From a checkpoint of a small transformer trained on Wikipedia.
Size: 12 layers, width 256, MLP 512 SwiGLU, vocabulary 1291, 8.07M parameters.
Architecture: RMSNorm before each block, learned and rotary positions, no biases in attention or MLP, untied embeddings, normalized queries and keys, capped logits.
Training: a variant of Muon for these matrices, 248M tokens, 15162 steps.
Each number is 500 + 50 x the weight over its row's rms, rounded and kept within 0 to 999. Layers, rows and columns count from 0. Numbers have three digits each. The size before them is the row's rms in percent of the matrix's.

# gate: layer 3 MLP gate, 512x256, rms 0.184, rows 387-403, columns 128-255
# up: layer 3 MLP up, 512x256, rms 0.189, rows 387-402, columns 128-255
# down: layer 3 MLP down (transposed), 512x256, rms 0.0903, rows 387-402, columns 128-255
gate387 097:448498460460647477485511507482464454508459631486516576434536557507406595577480423511491492455472516537530470537418468494489441542496575525455476500562421539511490452553564498471519453474541579519551504415492451489417490462444526472383441594551492453486541512449459535553495426516554435414443459474467458480516530469517513405521465508481478497513526493538541432490436416458545479551400
up387 096:415383581496499557473473535525507475446447502465465533468491478423522537557490513469431404535574468356478506560454491504407490518541436528488598499393544435493505495575337452490493491523487499530401487473549488482539475522401479473488511565479445569465515490450536444559512500477488562573513593372504517559548518550522543546504534473461424541556516492475470422436488576410482444513519
down387 101:511491466536520515504514516565543483472464498508429424501476458517599453509552503450446405494448552516511525517511434530526466580454458462573530551478619383549502494575448545507595533553478467405505439469472532439506510546539457489551472516520602435475531446526471317533524537475442578451426520455576524526525478464562456480509553509590509547521615524409467496541498606437484442532474
gate388 102:563504444534421577482496504540446528420434464434529442478481536496602462531517471573580486483387413479449545523527477491480529538437578548482530480502447434562475484585493504562449420510558525436451527504514432428573495541572548421502505504433523520450494406471443429449436543551511510506475621448387523432538500524603602447498487466458534411433493550480431430513452535495471527523454
up388 105:467498589498555393522495509516422562539545484609459427428557425473585494471524463479437488478458432582450494565490522570563500438506536495544450596493532524388491448510468481542549384490516582453579496468488555455516535534600466484563393559411552524562437512574541504492457516446509514596428548530449532470531536463469528459419516529556512525599434531514430532478587502495494532512519
down388 096:497587593440500553472553526559496501479403437487488526520605522478512577511533403549527420544563613416419491530573475536446435597465542570498504390522483476526515501517535554502550511511453432449505508391561440533477503442537588518475448507496399547534505478625557551499478514652582435539485458488466531502535479512453537483485464584553602466566514517437490445466504424464602466441473
gate389 100:537433493561457486551536495423564511546412518521513548463524461429528506475607447510487461543578516542546540482508498557542488436483520576493567558563457545538528479397504485513532452512493353476495448472492396483468445555438436576657513411522573454428473583502449455515411414497520503619500583400418559566478573521431481529503528594570516518509556498485527381470517380538448489498590
up389 102:536409506510451513530509538372484514573539580591392485458559485475550556542581480483431458530582632473473504540477461470501429445457562471491489511520541497460509440491474503589595477525462382457510397503509445544536538489533462470543555542468518486513482510567459465521416545594510556571544474480393454537476526554500390610543492495604493464518602541417569526486523497553495498503574
down389 099:420504463522434439495552512480522495489447535502489488435644515508523429467489482522503478585517438507546486434498494419551495565555456446464468599511473535541543442529552518498516511557543522467499520526557485541552595441511477574516504414508408493447549552486395520463536564552522510496426544536496464510522513462500475593445549453535488422523490598494587459513500467528532456458482
gate390 104:433455434506525451502548447549507433483456400499561562539498489575519441526427432515388449484532502437443542502497455483481609498420513415548501493496554485546483459497515577561506444502467594583486515481510549503494532505546552404490421514495539478458573531541530520472506578515473509449542494415528544476632497492434512533548598556503495529461562525579452483424513434519473524528528
up390 107:512489454519601429442465551638575435577520589423568515398426527507506516481484530512451466467470489497501421568475535463558458472422461488545506453465547481516489542470439527485545380509560450466449461358609509459541498439512533530439558397496443462467546531406462539490548487440502486480551552410475527587551509425446515549448468470564565512426539500503529538472512531479565433434466
down390 105:496505481518472447510485436609410466542500475571530616448487510481466628440514450545564503395489532505491519597489649406476470454433354396538421439420475484556520531541541564535477443503516430500554465387546526542520475494420527437448472551461502443400371506421493505530566467522483497579534599489420600515580469489480522549492489424531462553451582536519522525437543466530457469478512
gate391 099:451527535535529507437444528458503500522424605329532504535509504528544445493426464491512499526446481602448505430468555525472477466510530495569500483531574477480503610509501550509451430506572497508469459509494428485551466595541544608597565531617657530640553502485581517533501495498529493485524481487520415414441501478449443464531462525525483514476522460440493493540606517537486560536430
up391 100:501569405450415499572517438477508490521572506523513497399531522435480460507480538508554494451524594471440550488458455547487556431586464458530589418501480571585487441429470520487592507590494459571470487497451460444468560484425483533508509538514529537411450523493530447494546403452445535486568461544426481546482493473562446538465567478431489478456487508540434479427511523557408512461552
down391 102:438565450577528584488572539563527550504510423450526495509526418550465605450407471538488473475462457545541508546495516495476599474539507488495522429464425494578454411599511525571443449398487469571533471431531434508508485522543537487508493615475563589560553435460475505558441462513517515616438435529605533514562501502462525429571555501533494532493446470423497487586573512571488491591535
gate392 105:539505495523534575428469479578467460408411413482547514506548548530614551578523586519445505332417455464518537447515449528449521580525442483473446535485482514457502481417527517446492453408584497470518491491560517575472492527443606571503526468450482485479545474478419511501479405493416581498530552499566500583493448579472506593530599504477472526587562562520447478459505451503485463475571
up392 104:547501488483538516508498505465523500562466505530497414501512507486483623526458491527527457477552473593553470511548472472486490425455492549436500515570568511413541544475453485407498476484523601476461504441503519484525396390508476542480464593485407553486563489509595504448473488407512602446517537494467487465484465461541430480467476489459525526430465394396490499509472423487488518559462
down392 096:515511459516470504425491453510426499496426475508578514487426468512461457432442480572545483452620500541425476480444506488462521437490534417503477471566475498461456383574601532455556465467464436394555526449473467428392477527526432484469465409465496491467497462400470521465495467554528494465509480356479510581524500437535491494451531439422526544489504472455560575592509539581533460563423
gate393 099:516476482562459596517474447469547502475491450546428572447482490498495519509535457488535519544464531577528517497466559540431529502554438484557520539464508517516488566510554572442522528577475438530481333490546475487578528364510498495499493534443498442472479509567511536499498498451500557515541590428474497424584579461532486530417497503540532521540589544470478523456393528498566383499384
up393 102:496464535484487580483502488520586523457544497541524451426499517579518468519534485563518468470456554463469597527562504532452557492501442543407505465531547483457456486471407560499573453411495538563451591526481513488435422564459461471539466507456504476558527606537438490491428437497470336517462444539547455500324492550576564508418475495533577559509520412560474462467463492491501620476542
down393 108:442490449498526578449526442474450534508559523546548474417339517545493479554573495460458536563525579539599543495511481567492540524526420486553460465516482530569447565555524516488464485497512474548477554443573523559468504501522452533530478485521493478567455458496445549510516483505493504479554542514490484500504537515571499485438439485492505485509569476493525460557518479567522492474543
gate394 102:457526485577531490522450580441532449554500638552476510438512535510485448482491413521401561625629494641399501434533560460515542455563589476547526495505648570519545489462602522508566562513619516537510500505541583500576493593540567475558487470457556553529533539474399513548567485510440542464473513506361554530471455425426435482506534516451540415573539438445504548488488496502484517416529
up394 098:561485453523453509481540553442467512554462509476504465475494515466564516420545621365526492620602495476597495569539495425513467456476505464553562579437517434509591459466480457444431519526578511534526533483519521464475495563600528573506543421455431485548505511467469531505565425431524441467497584485605462579465514480413489531517503506464465522536525580428490481531536465367452426544557
down394 098:501463532501457467527495592573521459507512544462465502507485586432479365540568559401419553518445424536478428431505501451482462464543603420500541567520518515509451463478600512540493517505618493495544478513529537506523462585566505521505541530446427530575493427526436582479524431533517429491465403420424469539528544530520446582473531552614453542449462530487497457587449515468443419530593
gate395 097:478439502501466525521488471574383458509526469465429563511541533530539510512515514531432381471524507591446489529568456553459477509514507456481531449416527464555398403500444477520503578496438563436450418452611459442471521531426527419488442493572507423550508557451457592446479490510482563504494557532405508548570414435531613537476437469620461520459552529478382541518507470463447615490570
up395 093:411511460600462406457523503490512438549482478469492560524515500431512504487488429509494454474407558526494478555516466453498515485509516510540503489393393540558469462479492428429493517467461446513400508469413486460427475564462460510620403524591474505515462563488646485431509564560430518528496432536377466518541492542485510514548453473516432439490376426475429582532511486571481437520499
down395 104:425486568526448499464518581612450558469500554417508616551490440489481505557449563517442496493413447588550578506461455518543525505452505532535546490405456506492473497511569488480404504518471584385504527491534431512513520439513453413517549543525485555545466509460431436498556552484415541512531415506547441423524486445609542503581413459529493488484463533482496497539454519554540539416491
gate396 096:529501474536526473455430574594535415521470473547491532467452466415487476522553510454430505523414551582514493502460514518507615423544431464536426571538503444482506518438489558371533433468490666466577411441550517501473399532491550579503561472534414596471465456509404521497539493428530532580482539555564533469551465519525556507460502509540554568463528500478513507446472495546480513516473
up396 097:509575393572458438484418528524557520586489446592490508493576549576580499534517431497458438481495504542563415494499463510484541439502432541451569510472444512542405478523483449488542583494426531480507540394621578502476509521543537558460536567523431557583498553495529492536514468531562530520535580552459532551498456546545538464506604452514482542558467600544539441503480554473517476517523
down396 103:474477436536484487497489484393542591566528479481553465553565531536565453485397414486527455525432550537434478503568569543481535494576450541356434462501573525517558490452436517615500529571475524492516591530581549522502591451552423486419549437512477495566500510497461512540430497568472434429482470519447474552444481544506549462486473524599524434520504495507428495461537510488523447508480
gate397 103:462572526519481474431565456458487528524499461495497436506425409598502562524524449559561435554486476593511562570521453544601536427537441461507564410461456548492504582481412527461460418471440574513419518472411590502485516542529425474473512462537561497526580498511456496466510535506420511441475502461487455568493526491447477514459491507479455526581500537563436478399510456530491423392549
up397 099:568386481498543427589536468399590518482500513516532465446519424480443499454423503525482397475413434526450523571542473448484483537558518486529558485468512529524533442451507446496440476535552495521504476532430564476428526452552446529534506582571507564535585513472522489311453553500540474492554433494565427460476584534600462471492474457540503511461469464483456469459485486406427472463490
down397 096:437528388494541577424561592478520485516427527597636539571583535476498586468556534460475510442484478482466502645445523515445535556505451468574530529458482430499423552480441507543446528515617471523502478543497514541529511564514499512474403495423469511575512589555517425457525427535618527483559442535502556508518479496556444459435511519593528482547507474504515452534548536496494532545496
gate398 099:502474570509533446525451569499544472459496431461535550504507454510521567471458541433529527474548578542633531389451482488394550504462545391471460483476397474467463410456488573504530533512498553479532549464437595392462521504444497545486582539545517488470450522489570496438533518543466405518559564542522484585511516515474559506506453513547458579572492500477474497464571443486535460484528
up398 094:439540559497423545545552480523587550493539450480460439463437457498431532551506467535480515483493525383467493486537613598485536488515402538446554432474500514506447525503444477519543506462473410496486472498446451570503516498479536434593444547509410513542524573471544574573503524492555514519460471525484537514479522374559467520523441545455434498551435473492571561449481397658436621504580
down398 096:526501570532519492564520498545409413506451523506499389539534564634521474438492528489527498492387476436521481556543577527491484427587546464540470562556509479493533516458460395499459507504582533523362625491511523482530440448545410529462405508467365505410584551449499476444511536434460479415516592589482490444536550438404433468431515429513533574526566500411493468451479478451466512537474
gate399 086:439477530646625528512445593491511469453535453446535429585570486533481436482466368482449453498532491521407557577443494515524590470554503473498388557428548471536436529386434457442549535458587546569550474502592499385471473545470539493576503465547476490533390534501506376485480543507529568457563600527432531536452505464428525502515559570412492446504459472452488527469563470425505493613494
up399 090:487477576555611512530496472535466516417432534413576498509519441506557438469573450419546478507506420555422472472475442432525546495631586476430506504407543401512487507407437480503538496464558501453525468488608497448523448535449547498498596457439427518524468621537542394475515518451433536520583455514478426440515506451480524453511527475475445491504421446476446478426553506496560470579490
down399 111:520474489513556503553543537514387448346488443518495515494514531545530469565602421457495507507599535508454472467445508447494569547478553501450511564353419520469458537462489488519484483545570517542454449520471604493450394519460468408490464492533411495472506618548447498515519475588451493509501493483448503451436553444442498512482504432495447450562402521500522511444595556449437430560476
gate400 098:506606525639428503487470587586547564517490456524565497500519560476493473539490513440454524467499504549491408540515499515422478438492486557483542603497513496526553478351545550449532519514607541602448486599432516491432515489519493567525542468440535454461495507433474463602452490500464461488469545596444501516596519544520434479472512484512539560546443487591592473473414483556457461585537
up400 093:514383505382469454517443508474508458557558499460463422482447504436409504467595491554515449559431337581500495513520598389436545473449573514529486449493440539521425528521540481485530486420467404451489574485527488510425489484539464542562581453539447522551463544499548521522488548470423477531454470439459554503396534480408508410522485498484538466494478456472493580519449436558469506495548
down400 110:524499523533412465547495509513544348574444578452504458510418489492335386504518473492442512518434458414441576503549581544441529542462425480467483484534430405528449449476477484579508449511582467509534524405491510392467504549509583498521503500438497474486529505493555461444448480440433528468539463613505531521503455531458431552393424489514458485510439497466456483464470364420499577591515
gate401 107:461480487478542529508553512446498455497540422468467578554574466437407479540442529387522442515499502404529554560517510448586498523449575448436490577452587501531536496512527497416491525578563473503470475588477471405454403487529537519525507492518535501529528543554501483464531546558481548469463550488454529476469510503480492573529512551614518514492528569469559380506561438526517494635519
up401 104:536552542534481506459507459553442514348553505539523486504477536475503473435560478583389463542424597484595501504502549506420468475581467470507518435568413475465571434458485512509493448510573509491496470494569499474429478491417415445570475408519398469477476394456538610547470533336562446547523448546528515528514465538462459566443456517456500528541586549488575581570481560496490595511520
down401 102:558511459394452498493491540565476396440475512455484509527530477522532558492478431466436505708443494556456556457506509485561576528492457467451577511537459637560427467449499554502507458515461594555644459470514537499494462491522488549479528444488462520512616595556502457346525466504492375523508427496594587472476529507438566544538458496394475484535405568512542491531568462567541466512402
gate402 098:636622560550447482509525445485525473526608447536522574518329374451545545493577509637460372446544441563447539502529520487424600546483501451572490569559497512504504508521448415537488498471540516431468489494405460558495456509487523480442495489533511466450466546547418558559578461558531519453521382583502466495537405436413504557524591517529574472509475539550498503490473595491593536585485
up402 097:536537544556441569434535458547534468579522464525530490462478487547498541535377505556517467517463454440465452454491483448566496463482480471512487507481634541531435479504459547534585495536484533494561507508492514553507520584491466478468574526562548506587438526439578465555637554492541549482590435474461499477559547514499471549475565442434465469464602483562507555489462508415559501551441
down402 105:517597519502420562464516497497454492535596434513567602560535406416541530502494521523474469494501412518480552483487480574543554549371423535491471516464499549669433428492399512417582478473498541515559470603533475568530531470463508396467575493475433473439486506446492420477508530560526515427445460483506562508529455544380490564526531512494604451509486520598556547515537499528485493530471
gate403 099:529447498529543515511610530480524486419433527357564468518545504432495438406409554408473473585445563474558452520550543523535499352613550544464529471511579459493546437567453482588512606497479546522524556461460516486451464500578502472507508488647495481599600451530523564464481485422472524476539506488514516515459483447561518444420543491552430485485504537526520544439441436468544523467462